Each number is 128 + 24 x the weight over its row's rms, rounded and kept within 0 to 255. Layers, rows and columns count from 0. Numbers have three digits each. The size before them is the row's rms in percent of the matrix's.

# up: layer 3 MLP up, 1792x448, rms 0.149, rows 105-125, columns 224-447
# down: layer 3 MLP down (transposed), 1792x448, rms 0.135, rows 105-125, columns 224-447
# gate: layer 3 MLP gate, 1792x448, rms 0.145, rows 106-125, columns 224-447
up105 095:130155112126104151133140147073119143098146153152145113139120135154124126116113116145131141088127098113148124118141118138125060121164144158129107116126093149112163156125133172137116117117124158130119140169123138148118097106100127143148142167115148130159126159103126178103104148135143171082182101089119117142128105105144156173135097104129133149121107143157096148144085199082152144133137142085120076132138100122113141160189134095190126138116123081143143136121126196150129143124149129111094130117114138155151117163133152147127140108145134110100128169129183145127093139138097093148123189162105128141105114126149097166118143153087109092113114127125078119151111117124149119114104
down105 097:079159109129121104156122132147119121104130103150086133114123119085167122152138148131130148157130128180149162111110127162092139122133137094124086142122139096142101146106110161122105158147145106111132140078128079122100187152131127152128082068160130145116138112149135109140141173141115135173132146096103128148130118164142138118140149172155092066133119165101158159119183127152110116133136107145084164136118141143143131177120131174110148122121168127122112110120129116128156091132131099119133121111138150129119136093153165104100104130151104107134105119134064104115140124134128135139144135094107113093167164123087177129156110107123131111089109164100130167135124129130109123120099
gate106 111:100125124127150177115136154124155113100101140122113095093145123143136125192113128147104108092136142117129116103098147127144134135106116082102098132146076148100153142132105136116152131128120136107149101129126129125144139088130107152155156112122082069106140083113078131173114146148136137099115123084166117133108149136102124146098111137155155138140092179185114142133125130095151105143134121149123121182125139104076126149127126107133169135093173070092123134124125094169145127113127099162135113095105132156066144118107114118124136099093089113091149082080141130145116161143120132130133153105145155136135127126134136126103147087124145092160133139098114081156131152116156161134152
up106 105:144101117122093107152093133142118203155104122142068147177111136093145090181111106127139069136105122147185108144120128154167115132158128156140113102098149138136116165109147091116149143133106134152168100091127101093155123122112136134149120117085143117145096140118115132117141137180125183135093139110131131120132157166099139178098118130163112151143123095153092081152129177140186120132106115119121154131137100107133137125130097148135137129185146117134146101118075114090133121109077104166161106115119151118102122176136091158102099133124165176096116107119121101148131124162127143128118145093122090109105124134143133132107115109110142117120139084153111089137152176099119118139135
down106 102:154116176157180129149156158134159154102147136123127119114142156111143119112117127136086152132107149116127130123122120177108141120117122095152129142143137099119111131147108135113106114129076105147073100135107138157112162118159132120145163142103141122132128151123114081113138124110148127131098156094143175154158154121143117127157104142158123134097149189111156099123139142125093141075166088102144121088133147109123098201093149125163111162124175123098040165130151116077093129141144161136134106125136159073112120127117093127104140099110150114123150117094090171139152101113109115149136144135134098111124132112130129149094130117141171083122127134103158112160119144148132177119109
gate107 102:149139147140123202164153122202145129147178128108149073156162157119123100146152124129153093140135107131124154118128122143090122138159123123097123149095110106182148079101159124102108142144157154108158128163113135115123127147111178105138124141104155109107169143103087171120137134115099134078115104103124152077123123155120128155119118130108147135075104120111125097108141153139166130136137137113138128141143146123111161133178132139163121131086144105158166142149113115151117160127152162118095115121131144119085091144173115133141157147154072139175170109111134125101156121138098124153098115128106121117111142126101087154091131152151127116104113131154114116113129159132153121113129
up107 100:165115152116169116186177106075118162134165099122136146112128150116149150139155169144151118153127160124128110082131144141121132091118103102163094134138152105109142109131150143137124146125074148100155089101135140145118115124102113155129118117122152111148136139127152098097143152119069126116125097101114136154108107126143119108087147100149147128157086127130112101130092120148099136099139098117084122126137169129075114061163110122131133119115183124107117141110115107143118123118124109147122092148182116090118113096134115126145163115146163176075145139102117161110148159105126109113111125150128138158148117158098094130114097132173120107103180177114144150158099103130143138125164
down107 107:146088106146133141135133162140155138141096167114105105139155099107139157102128078093110126117179142145164113135128140118110142133092132125117106125153168112122158120114151118125150098118123112170122169124148107070115127151146125121075172167096122103141134148113161134128120083137147152130110109143114106132158145132118161128157168112135059126142089117127119206128114140132093163126118109182104102101142097128160122176104141093115153124150079106124127127129130155127135139163140144077124130113130106142168156122137148138166114180130111105136167153106150141134118130179122129135141140124154111114137126122111152119094177142114140132128140150154180127129136104164131102139169
gate108 099:124132100102106118185165183095106181187128135120104152107112135122156131174113108136137140100114134081101141127155153115114160150131129144172147133063130154103143190109113154156134129150128124091125135103139136126142139101133150131114154171132129162143107098116145068166170093133156130141125111108120118130154184120131069144132129104139153093127117109116110128089131116148097112152141134130141123138153142107126087148080137096134103140079120152170160099113146125131110154121140126110108120133142096096098121132092136105093100127182085126108142128081153138146141129164111121108101153145104133157129105117154109106115134146172115123110114109117126127145116136129155097156111
up108 099:129114119136159141164146177134115174118118118167138131156137184132145139139061159130115154130082127104112133144104176130138122148159120142137158139088132128135098129130160124151142104156131164160100168116115113130123135097159142085131133126144092154146140091141126083138185151148181144120150164120102160129112130137080138115175130115155108142169102090104080116097127129169077089131131125131092132157188134151133112121093144128104083132095131156132146112104117110106137105171181106157112126115173090103107128142133167130130136149151103137117140113124116113144108134145101102143101099121126150090158154132154129137121092099129092139100100152142126154115119125116146100110076
down108 101:130115166141125157108105114111118100096147169139130102134134095099135111128151167091130095132144084195130129100123111142093173097104121117131109127147158104115107093119133151145112111088137099137163099128117100121112141169110144146165142133121119130144140157127111162082121138116095096134092140136135126134096094104143124153125131120094147129097125164131167121133099108128083132122089137114084137108064129080122158119195100160130136124113168078169136114097146143145119143110125148146163105132125213159127184124085138113151150117104172087164097139128110157075136143121153124161180134132132081118134144111125153102150117162133161110137171113110154121167143110133122124124136
gate109 102:155096220155137139106119121102120117107154075133126127157133053117129112130148136106105124100124148148121106129113140158120130100066152157137136123112137168108114104147152091138134121140099150080119162100115125160104148088129130111121093151090142114116156147120144131110099139109094118138138096102147108120178134127143106130149110164155095125089156149135124109080103104177137130157126116128114098125145116114157114114166101137134160148119130157107142131087138122139114109121128139141197128118154151125120128092095153166157108112084139134138143148152145116107158160136123097131126127107146137122123149116136129136086102145119122110148145162147142117052152109092089120094147
up109 107:143117153140125097097112094119123104143104123101088135143137094148141121105088191089110106118131138102146167127133157108141139125144114119142135096134124116093098123179189143133114143149132093126123149130171144093126184155077124152139141147151117180106122149119135143101081163103124093122134144119127116125132176108160119127128130127154109161111100158146061121155079120150138116177192133163070148133127145101152124073127099156136120101066130156131149125059109081098136142110113127115115130123143105115138117101137160145094167159153162173147130129149095145120174125116162137116135170145095126087136122139095107100104149147101116097129115163120148119134121106088074124105118
down109 106:167154128102109113124149128130144157137091132156175121126147109110126122137133098163138105097124120143127108114138145118150094135139151113124144150094171185121143130087082107118135116169145098141126092084133150144124124152130109086124112131105149092115152124134125126109124086131117160168115097114144167098138113127102135124108109125110151107155139133133163143136140132097134118091131121104165131111144131113128118198120132106142111142136144086140080081154151131169120121113153134112152100100093144129118163160120118108166157125136134083113123080153159128148172115116136167138153115115159137139110133137145140152118092098148168130176111092110158120118151110130146092138157
gate110 102:157130132120130176105130109141120114127104093147104100095159110118110129135141132176147114113134127082118167157137119111080153122119126120101169108141156114176122147136170147130110136103122124167121134085161157133129111138162161152089157107100132114140141138129088113154155126146134125149136134164097138156137066142131151084085126119155140158089099098145174112131115135137095117140177152160170150064112173114152143109109148135161100110154167134138102082160151132162098120109136096127124113160137147158100106144105140156141119149135118105110161135116092134119134144129095129150140175130164099082094112143160113134105123106138158115158134113081133150169129127072151136131129
up110 113:103093116126119134188127130154131100118160117135138112151081127145135140142164103099112136114106122174116125166112120131124092136089121121161143118151160137103160086145150119126163129104146096115102111148107159167100121142122132105191123102143144135142133170138120106145085138169103108155094150123118171132128115143118070128122079154118135186141140104105151165100167121147121124191127123116172122143118144157130109147167128203103159134080104117144136082132126087105123107161117126102143163094130143105106141137114085091117091141118134110144115125150147122114135166157134138127148161148157127149127167154135141143152144164130088101131142130130132103144150117134141159128125
down110 112:130161138128116137122110153140105096126129156117110160136137160123165136172082164140151142121107144151096119130129117155147137089158153141129158143171149149140119122120091085135172104159116113134168104124125114113158093147159122179132130147139108113098141120119093151117136106114151145136163093148087139129150135126112167156125160106095148174116143145145183094126138116151151153107091143202167149113125144132120099155116106124118128129153149116159133152139112108090180113101124093151121133079141121127081143121154154175106173117150121125143197127133109109140115147137108124145089103134145135112191160117157132131135135139093162118124120115152128128153146130103173110174141
gate111 099:167136123116143107120106095110102134093109161154132125128121153131091122166134151113137114130118151103094141116132114148139137095124144087124159101153083104125100154147156101127125089126148134132179117107086111149111151101131109088121134105147130145153155127118110157130123145107097154145164114107136129118140092130124143170167110163139121168138169138135144138137141154136120182137135131145130116116129168122180103127142157088108126147185105132135144144150117171147116113156111126134102115142090073120112187131139128131144139170143138132121133115109147135115135053149123095125138134106117128142155130140145101066133152102116119101133134119163135153111124114089148105124098
up111 103:143161098087127155117073106129132126100099084085140118110150131122154099183129132141127156130175137117121096132127138112145123114143153140126141132145137132125120085147185136145089108116114120106098081120134080147067125123140142086129103176165138122091130136168120119123127169120062116144131124112103103110126106120152102147133170140133141117081169147110098149111170129135129152137147091111117062135120123136132089093120143084093163137151129115170141125113112116144092129125115101142105116161149096135123107131157081129144126114143127109142101141115152127128179135114127127154106148108091091124132124134087107112194109124108101131125068153142150084118095139122149118138114
down111 101:095099147121146133155152129136115139166161168138151165103184133083136156111127110083164152125085142105123153147147124138115133157135073140151116098143112106134113144109121124136138143133125165138131169120125142097171129144117136150106102090108105146130119062161116140136139116116164112118121137101136144148148128125148150094102082087123128125164135095134114125143132095120110089116108157140117187137096141130110132136112149125161121122149104113111135146142150133118157126141140165135144147102090182160154129107084125151118125120138105121117148101149095114135135159116118141079163104115131147105125135110143155118125115147154152152120171078090134128170110136113157155139155
gate112 099:122167103103129120116129167119106119129110106083080127154085120141143119128136151182097125150095149126096132137109121144129146098139159124112114107126119185147088077136145139120164112103159159146119123129136097134083117135147119158103108126138111128115143071112138124104124136115153116125133113115115152163128115133153103164100107117091108159145091154093135178114100167167093096154165117135125119186099146140134118121123121129127124165078135115124088182110196156159132128114111160109120148133160134147134105169106185107158097119142113141154201126100104131146143093102133134136150098114161135132092094125136156108113122120112141134146135153111159101086127157165093096114124
up112 110:112126164123127137142128093148157153104151128148126092111130161124121108133153127138129168163112100115115147148151133135166117128108148146136163100113138106145076071118145097114143165081146132133173104136082167135124103100110123151092173110106129137149128150128123163117156113157084131144132147113134159097100149153087131129139137110124107135151135148105155125122173105136122105126165132129073117162127068083141161168102152154152120140152142146121127133111111136131097138132107134138162126077141112124123112110112115137132149104090129116107100136140126176119106129107097155144154096143143068148128134143107102174117156135133125119152110132188166116144067134100090108129098
down112 099:142148125117158129141114166096128120134114100088170168143122123153091163131142113134149104144129114125152102115121123108114148098150111133162098120153150122084159184117135094139139103163109128128071169150182130138112134136137110107122102134118087100119156097140127091119130150116156124124145128169153073148147140080158110138114137138168138117088113086129096134134118124115149147126124122107138133105123184129116110092132127132100126118130081130067132084146145108117130120105135114138099131128127139118171179099154103121098108135153126093139134122115131076152156110137150128180120151096124138160124146114118108122145123152110110147098145088090101143126149121124161179140143
gate113 107:129056112141110145112111135122135150102113166133127133162165142118143099141093124140116130149150100125145150051058140118132135107146140137145130125116126111124130122095115123137126142157135142106057110121069116157127096132123187151126091124123071151132096140093085130105143150135152124146135135148123125164110145125161148167131111119113096103101134111080123125084114127100155099143137094130141125135159099129124091120134112137115103123101185148138122134159120144114093069122155142143164155121093159124121146108121116136136139158104105099150099118128181166148162108183106117155131087143101124161165134122153114148130124109130144158150145160110125076118103078121142118128105
up113 106:106158128134122096170124136144123127127144109093148148086082128146128145125139131167145128098089118133114135169106128120112131160140122104152121156124140158128139153130121177111148140112086094160158141164165110123140129156170107121136107126143162120127152158143170135178151142127090096109084116128129151126155140114097080088122136141138160126145121124164148123146147121147153175095195160128132154101141171120149162127100171104132172128083133142156149142073164142142128135136134103089096112142148138110142137132099119147109128149129116113159129109148154098080133161142110112102076116092129094157145155185139110121145137130113141135113098115151126189118130155135119133157145
down113 103:128164120088104143098126122145121092062155109150100116119120129112111103092158110140124123143092134082108123094136081111142107109142095126148156104120155125173159112123146106163118114169116155100143121119138145122180135125143131131097181116101123157106136136073136123088093125102139137127160200113107157119099147156143128117162160143158112130127152067145135115138106117108125089144058161123134102130109094148116115126123123105145105122144178099106140097127120102159101100122110113145126143117113117112143158155113125152097109120157079144088136130091108167108165143102162126164144154137116124140091166097143138142081145141106124099155117122133130101166123152117109136122174
gate114 099:093159068142128103129100090121113149100076119116141132131149150093161124094126119143103105072107120143114125118126136157109142151142171144145143111118149112116120140111100094152123134129143102149131147124144115134114132114112123121149146126151144138128113124146154145121135134170116147139161090128141125126061122128165134139118127119107120168171108131104106134082176136087136097181150132117112148090118094112160143162115125174083125118171141147074118112084106136143090127146147121127138119107128121136139101157101141173103170083145126084121118096130115136149133132137166155127174137086123122126093152087101109127108148124128151150161157143105151108129126149131157098070125
up114 100:146125130118174094151138086129096155179117091131147140141109110120099157093126134173156112071111100152139134168132120127168165132147160176103151135117149082145125195106123096125109123126111141128090112138127093097132103124102092115114127159103123099121111138116148137167120167156121159127129145148105101115124136117133096190154109133089149097131130114093126144134117121127143114143151113100112115126118139097081111179130107121123113102140118104154131141115114166122154126175111154119111159157085101148158123140140092093102162089131116152108137116110114098136131142151121153136138138086156141092145121141079087121140148176119133141112154132135128115122126097130145125156158
down114 099:156097135138140112145153165102143125111153140129107131117095130145142103117161115069130138115190117116128127114167122075135159114126122075154105131100114125131102110153124129189137172115138088112123068118128119133139141157089121150122132088121125167145162147131136142087096106112124113117129157129136094137148111136106119118146136100134142120135133124130133105112145141116105160122085090122131117121122089094178100092148143150154134183091122055147126100113138126121154125118143141117162121125144130177107075102143131165140104122095143135140114119122140152116140127116139102152116127148156095115129121130124150103126090123116118139087155120195144092141150140090119125154152
gate115 096:156094125134093134094111163094129104117152049136121123100160164154108115113120122128136124105112107106108129137135094107110140105106133115129087152129108114124156155140131154092140154090102122138142141128135191119153137110143117124089145117112135161071169140168127111136133155121110087115143139164125108110118136195113170172128130115119132155116113130108152151129114106156114072132121146158118113090120147093118109113153145116155140127124168095125115105158121122117119076088135112071140176139110147109116118127156124112143147105131139115121167140129184134107151129138136194129125105120171120110138124144152165117100130083139090119094104129061075158138127101082102124093126
up115 105:121118124138126131086154119162105114148163103149139143137127108129119132151122144101147142110168153160131126154173131125184088159117118147089152138097123118129111174125126164054092152130130095090143105131107093096119147149097155131083138109127116170127156139118151154122132108084134159084101154134150122188094164129117141169116102127131108116110127130139107105170119138182123156108137144144146129083125155116137180150111120116118140134117105162120144130160142122156117111105122110107139129110141079101089115135146110106184152143137141121104119174141120118117169145171086097132113135147121132086142148147138100092152137141131144158154136146135120123084136140100125107089138
down115 114:183134107172100120182119122108143094131144117123143137136113154136151145140145135102129137137095139169116100145147124098150089124153122109119123151134167125163146130128100119125130081154116141114158150092154076151117144089183134127100133130146126139107126154114157104141135118152102127127112180123104156093128130146146072102109177093086152137141196150132143141094123113126164139146135150114105142146101144125112116141125116093128159163102141111148114127115132163092140114171069093119141159108131150188157151120079141157135129146094166116125156109141118123133172120084152119135094115087118116124121113115119156137105094106123092125127142096143152152125120098136131133113090
gate116 102:102162113102138148140120139107161124112095117135166116131146118103146147129115172165128194143136172093094138110112138102111156117132151129135124144131171129127138150130057145123132159095119140138138134125073162127087096121113135165097155154117182103088144140099143132127113100090070133160126112117140123104151155102108069134149113165135072116150144139166091123110159154107141133093124134132155164104135143131138129133117135181194136149100122153138099162111117115124170096096131113131117124089175102144128162129104084130121124130173065144142160147143135106121123091119137133155141145088150119127100133176148172171148126121124100130139108142136104119186132109163147137134138
up116 098:080132173153119140109140126095109111146127151177080141141109133148098139140116127125154120104111110144144116123135126130161131110156118158137165089146172120106087150161122135127123133110118137090145155126146103154188155096149159117115154153152129102134141122121121096146208131208135152106106103134097144131102105132143169130125117079119171139124101104099146174095098095105119159139101113105145134108097138129102136101090145118118109098117132127130135094111137110129108126143098118128111151075119153132134149079102178132139162166138155128135151158137126145131130148112140107113129153132121112129141155110148133102111146096143093116148138146151132137116125129073130132117112
down116 100:154129140127090139093141084093136154133172132101107151087132110093123145135089163130147131153135171131078133050135131118095111160069110157107066182097158147128091179121125136102146154115116148172080147189087146124092107176099119133101134143126124115115165129116107117113090082071143154144187114130143152123133086164143107160156128088173111086155114151129125103171140144109137121109165139130114151191094157171128108134120139174143116150173123108149137132143136136087136131142147130150118176144142151145142139108086100112114152132115122136148125125153103146111090140124101127132124142144142142119114118185127138157174096120129132134146134130110098091145120102153152145119131
gate117 102:102130156126126112099126119121141140120107133176125127139091166127115112110166139145122110128142109111090154133135133106136113101111117154157138132068133122114125132139131119113166090111110139138164114147121128150119176139157098114073099154087140129141120127112131157163172094090149147147143105118121117131152125105119142082118121108125126084116169097155104121157115158147169127138120142153152114136143116140137137157141105164078156106112164083100110108180129140158141085061128136108138161150133161125118120147140162106128106120123101143150108104130117159120112142157117132158111119125102104138107132110184148132149079109140148135112141127152132160178133086105164123105085
up117 095:122104098096160130146129133116147112148155090126149129144118091150142149119108123129122140080148107143149085161150110160106144143129083136099136136134140127145201121093095119085126162161144118102114138106080106127139151118158133115157096095113128143133082107145118090139084105139116149081109139143117104149142145121134148099108140113139094126128125151122127107091116091139111119173125135071144142101131132136118107152107095162152151121119156140165144183132080121106118132128095131170115150107081142125125109097110099111179117116141140107134121113141129126120159116131112158056122162138121175137138170129088155139113129169110055095102111110122129118099118123070097153153161
down117 095:124120189152159156125118118171118131151117158186165142120121185078143107093130129135113081156109156079121136132143118087121124122119124155139128128090117070164132129153121095140137121119139141099161144137171132130159112116111150133102113142114119138105152123133116157102202123125155102183153147123147118107075097119138108129125121151135150111156101116097126171114119149131127125090147148132110131136111126102159145127102167095116096129132113135088114110134169117151114106142140122099096116109177133118185169139177179175096140134115109149134145140128116091125071167145178116150122130134129102114143124109148098107099125062144122162133121148098096119173109129185124085081114
gate118 102:150153179135117105092135137103115146174125155121152150103105076098121110131106106094081118132115120083094120104111132106135139146136160157067138142114073085139159138117162174115108103129153096142112133121148172167116146093137089119120094128126128140129134109128116135142110077107120137155089166114136145056145148125158154101103144135103116154108155077149112142104159130150140158173098135169167098120153124133108166118103111118129123089179126133148147124139134128156142105163114152135127114117140112143084108152139172144141118156122129084095138105138108149112110108126085146123148110178171142101133112181149119153095130128176126130111127124143075105106089117102135145138149
up118 097:132125096121132141132097136107108097129124104146171110128107116163117141149133105123103122126107143151126144098165135144112153134162142099109076086134100127138126125105117087175132154085106140129169165130162163106141132127085170114113143121118132111145114115111130143134130125081104121084144133143127125152195162146136158115118105109135169097110111138118130123127125101124138118109147106114108107104082141116156155139120139125100127121163136127100146107184121103131111122137135135114187099133143130112105169079126143106147138135120116152137121145114117157067149157166137127099171139126153114073115101128133072169147117163146134141173151166106108171151108156098143158124134
down118 101:184134159118128117129107135114142104094073125126141130114152068113134127175132110145147168113150091127116084151148135165104161089138117116135146170146135122106122182152167123094137118163119105139111105120142114145161158127143120126134139158118113175113177154152137141142158106152080162154133129134107121113103137146095120101118197156100097108144139127154140168140139123116106123087163098145114129122187092194139174181125102134120132113165100118124147131101129168151130089132148131149103130104072105151106151119122115133124063119128083127138131111128109120144140088105092130151130142155125126099146094080133107119108109097095162109096168164124141131104155143159113062134162
gate119 105:161097159135132112103107098100102128131142106127104126120139149112095146120075140082120078135102144132095138129126135121118112152120118085076147125134124176106076095115136118106094102125125133141096077135118121104117102153176093087136122174152104165153151134129100153128141143192132139132121107104145150123077162092154147139137118082147103159140169141175130121121116106112114138153153128126134109101171144135102144154131136128102112165142113126115106147098135127139133108136107169125150134152156128151169071139091122129161125101122107121102137127096142120112140069153146112147151129104140135144139129097151152098111123132103099135086116166126146141098123119143135129151166
up119 104:132106126150145104111125115152082121164082136127113083146180113143149116133122165109078103145111165107106103123132072122098110163152108086111108115150123121112136155133129158134123132148123076116110098157145146181114098168123144129154128132085121093129163182166103100111183117141103132081117173098122106118140084124143109124130102165131118140128091106140137131122156142146144131119178152138134101070154102145122125132162140139129100118167117122140129155145133103108089131124134089141122100078080125105104147141125103123179129122155154152113112141149141155082138118143150131128131106164111132122095123150130099127157107150129133146184134150158118125162135151101165109144218
down119 100:148112141133100126122124138091143138119137128152116156122136159133069114107144158137117128147135179126141136118166133113115153136128128146103131137110157114151095131120136089107102149150172111147132147128122117095110115139126114122119119180132135186149187103139143173112117134140134108145181129121113150129137171145145130135167137050158123106093131150175116123179151142147148155155106147130119136167131149165134103137080134148147171175085105091143093093108088128119143108137097136110148118179146132144163074114119170115137115147138126155142138159124158096144135133109117108142146109096164094128119127122106149132111154104103146119115135125132115087153149131148078125140145
gate120 096:134110101097122140125115087132153132128144153121101130133170059127150091108116108124124153103151115161153120125108148123171119140096146164154135139141134162123113142151083142154147079113147132145124146166165140168109147122124189159130135145105147163163129103117146079137095098133121165083092119104143133097126153082136083116113104101135111068150129151128162136138138124122146152128151099107106131159149162155129104153129126148140109130126106118136126174123123132091110153145110131150113137137091140127128081119129104123117100135138129045153155077127152123132143159133159130148194117135128089077131133167107171076140138123109135097111105190105185163048120182129103147118142
up120 105:149157134082144116138174135150106140118094128159130116140114125129141098130151153150162126123128141085154128145106150149127132130096121135148133108145145084134154124111120138144148151113132134114167160155132110125133138123116099137092138148139125127143146137153131154114115106165179165105079159097135121142123090186125148144105130135096130182115103101087126141110131068136110117106172135123119151142142152117155119160141160130159116075116103160090139129148144132131097138116143112149148151128082103115106140153097132132118101098144151155149119106107106133149111099086118104148108114164091120176112162089165128147126107098115121152094124123147170107138119148144085183103133
down120 098:124146152143114124118114098128127142119137147091157148099156101168136176127116129129144162143123097137148143134078125130088148138141137125102109106112132113122114095125155128106098120143123126111095126115117155135138163147119152118138178096106134120117169126138136116128144131080087120127147128114109141138124140130099089146141111166134106086118168137115122102157119135119126112149145123123124109138120137142129134069100141139103104145129157071128173131121105146129122114150089125123122143124122179063149126150148082113158146138112152099162125142127161135103131129122131138149103129109139135165112097101110130125144137158171099086153166122113106104114151106136167135153146
gate121 092:100098110154148113147121156148136129109153126174093141117130125122129117098102127084137118128133134098125157144117124085116129118179110127074120051150115091121106137171113165133138098155139149111137112104107122140098142135153149133096105116131108096148149119153081096124100124136145062122123156092127120121139104091117099121150123179098137129151134138126138090116160107127106117168145138156130104129158140142158178126130126105092108103121124112095099105112122138107107109119133122152134117140123118149163160131122115139127124095174139152131140138127162101101129115129107139136138112135118177132113113108131141142161120114152116152139158143102108119117155125115151119137132
up121 086:162159124086131159116155107101125111109104123091165094113149123143120160146140124172093134150134141134128116117154143174133121153063125151169137203125137140114114132114146135121123150104103103138136135147152129107173148116122081110153149133125181183128122139130159155097151124111114192137134121160125139146132135121127183128111128097161113146110128132115113150105091116132147109086124128111125146135102140103112093119115131146152132121118110118136136148126131106147136132141143144110144125109131111131072079111134139134122121157096119090120097125164095141156119091103142146120114144137142107123156134136124135112105122134111154099107111105157142121139098144136136116157108
down121 090:116113110144125139150138117184138133149152106131104157139136123109138114111126134103141129160143143113126131131125111107122134118115123118118149061123113139126146099135111140114144109143124121143119125088132112133111159093136134156083149099168112113148147135139097129149099123154118099118143124124152095136079100074135130134128147163107132081132157145140123116068167159135109125124127122175138092112167121190167160140170159124142098133120129117115105135139116103158135122109115088168124139134112115158121166131112091136078131140118092163101145102106129106083107119132119119134103124146097147118135117127117166119131135148148118195111126151119137146149134126090159127084171
gate122 099:122176128089140173145126146112141145159105163148072101113136122114125144134130155163145143109098164135119097129109140161153161121123075115164076153170094147140117156118110165125098100150122183129154153128126144133150132116142123092121106086160149121093136157129107126163143126118113162102115088096138159135129117133108146117164118119157137160129151123104150115132142136156132103094130172099123121108145133100170134099105137168098066139095127085149110116130150144108134113085122147127107118140145142160108086097129127156154116135116097088094146136116119111110149114152123112138135128178201136125147104087099194136146112117137121144084139112098078117135109142130167139131127
up122 101:143119133061145131157140110129129162122158150136093101113133118141078130123114136111098133163100129123145142131150121131098137151169105135115152109117138153150139061194129129120139133140089095155120087129121128150138117168130122130141108114179100058187152107121072123150124112111139125157122135126121110103140118141180083123125151135122174124139130142129160148091129110118121088138116165131093095159136127137125133166166122123137139135132138146143126125099132113133164133123189183167140134138171117098129126153145108117134132138129114148123107147139122102103141142148075137181102130124095155152162157147112140123145167156105128071133124159154150152121097145167115118142087
down122 102:115109133116103161122136130125120127151092119125132155146161138095141084100153094114128143110125139111092096154129097125095124139149121104115158161115144123098101148092148102130158164134114132120129137126161130079142111132131156151081148155079167158133140126115127118125131128131125119111088118169121175129175146132080150117136204139129076156150123138178130108105101144131142185111139124108151084085160104100130147133132125098104102153096079102069130146158104128146158161157138142133142125110123133098163149125135116143111159173092108149117107127127088154099120105143153137068094143125098084119145142129152137140152095110163134139130100111099147086185169162130141127126165
gate123 106:115138129120168121152118144106139075117137167113114154148115097131080126122121135101159136129138126095130116110138162104145089137118051087136124137131111107143094082140184131135121108129120134136121153142104096086089092132098160163121162066162095063135118162111110085151160145126134127128136137131120121119204114134158085136161116148100123126146133119129157119130093107111085093138145140111118160118155140109108127184144151121156114121105169166121138066099158082117140133141099096104160106152121168156129119109136110108136128140105115123139120156126091121098115136100127105135144129115154143107107102136111092100138137127131123132127145090122111146158143174107155101122147
up123 107:106124111096119118097092114093125150134111149102148123072148151136149124180124083123098093164123115102134133122119144109159135147107164141138187090154124186116080131143111132108131125161115119171102161144107145149122143057104130105114120136140135189130088090125139137070110164110173100116172140107102125131119126112120128129115108095118142145135150149149105122143150130177103139125109101157103110133076116143139108122101105135158128135132156138103121127104104162128110142140141154143162165076124145160143137134127133141128186090159117124156118143113152089139119093131160152106150109147163132143157140115126140112168107146153122107130140107112139131133192156114103135126171
down123 107:118053100127124161109137115160125136104141105178126118156111110124131132111155137122126126086114125061122103122157164086118123151132101133122109174097151085157144164102089121136136139113147107143145145110128039131134103138151145135135156096155123121099104122123126150126174115130115119174140154140118147149098094146123157126098131161158131129101129158150153105118104135110165132103104121096126157137152157094115128147146126125091157123140101130158134120078139114178119157160138139155095135117150116117152121119153137110114078125168123125089088149107104151147124134101129133181117123165134091134122126160119096157113112115090111153145117109110107072118113099123134092111129
gate124 099:136127122131124154106112154075159098108105121124134126121118117109139112114161146144118120090122124083158126107126158104127122106142170137088150142150139109144147129155106176135133107120171089131083114148139146122127117145139128102107142157158139135098152138130155105164113152121154101069122113113069091060124155170081101098094081166134109117112118107104156170109121131117134138102164122124141114118142094176120098170106133112143100102161139103109121077095163175095104103117088146144153086115151135190112143124133105099137097162100135155093129095158132094106160145123146140113121136152110137124131153143140099131149137152112160119127152106146133123085155115170132150136051
up124 104:132160120121126129112136128115096136122129180099094119156143145078160127079176147095108125121147115155126146139160134123125139117098123082149136099105104125157077126095128140116152147131138168110113138130130109158161126109121111108113157128159110149136121113149139141100106121111077105126124126126119154180151098116154154148123106102168165156179138127181131145135127153093139144196126116115146117139129164060141100124127100144089139087097140152086134126122112119127110148114122138096144157091110146122103107102139143133099129093146162166111125116080086123155165142168125089134116132105101125107086065150120096089111147120094147124131172125091115117097143127160142150142119
down124 097:093075142139124160112133139138170068091149119144142121093140094132127159128141105161090156146097153110128134130105162139170125147099105160134142166200142136131149141122118177108131109132139118146149116151075139130138154147125122145129116132096113107145181112117113111120165106110137114106103100112166098104108108101101119143099140138115092107139136148110108086116118107160154153085168110131115153162132068164078163118100133124177109145157131098155095118107115146126120104131124146136129075103107132108126159137132108107157082133125129147107095181126129116133138103124144168104169122123127100142140115142101161138163163118158143110103086161149108114128116102130093110143137
gate125 102:092068121128154053134127114151162152150132104166136188087117108076147133116116136124136133100091118111164103140145167160162124094146139132155117175103117152126129115111155122143126110118141153151115143115130106064155113109164130166117153143145142100114155116141093186136133146111110107101117134170106115166136146147129167137092113151124076105150133134090131136102167153109152114131132136133140139171126095119152106139121134112141139096105123094136147100116123162125157136104130164128077163170133147151158153116143174115147171116165135142142087139098105112071129131162108118114128184103078109075107125122118131112143130179137132123106117118133147122150103116123130137109132
up125 107:104148109153146167165086159122141132088137079115147147088135151126135095138117149158139137128098087141112129164157189097135125158174111148138133130197136154167159153118187153143127147113131148144103147111088130086115158166132138119147115120102111098112113149126131156123140132096148134119180093149127129133136148117121152154149129096094170128149101109173148087165139088125104113122146119127121175136111133161137100147126117175125076116089136149100107129085110133103099071109142141102121095160129135157102123127130159142148151141154128084161136131117070140136132140194148123115115179137125162104121088109144092167138095139162138120113114109102124126091136109115117167098135
down125 101:091142138097113150142128104103115149158125119144144084147086105132109157154127104162141082115144130118151152114128065143092142155114123099137147131090143111126082107160110107143111139109145129131142092122180129137157158128077153114105127133129153177155171127099097109091110096181118094155048122118119190095134157147132143078103131146143112157106130102147138127167103166140117145132175121135141105134129123116094132138112157083149195156156122102172136125152109126129170153113113134177145125106111142144110108161117139139129111147089121134126132147148152112125118108091098165099124103106115106126156156149140133133101111124107128089154130131126109148105122103168121121071143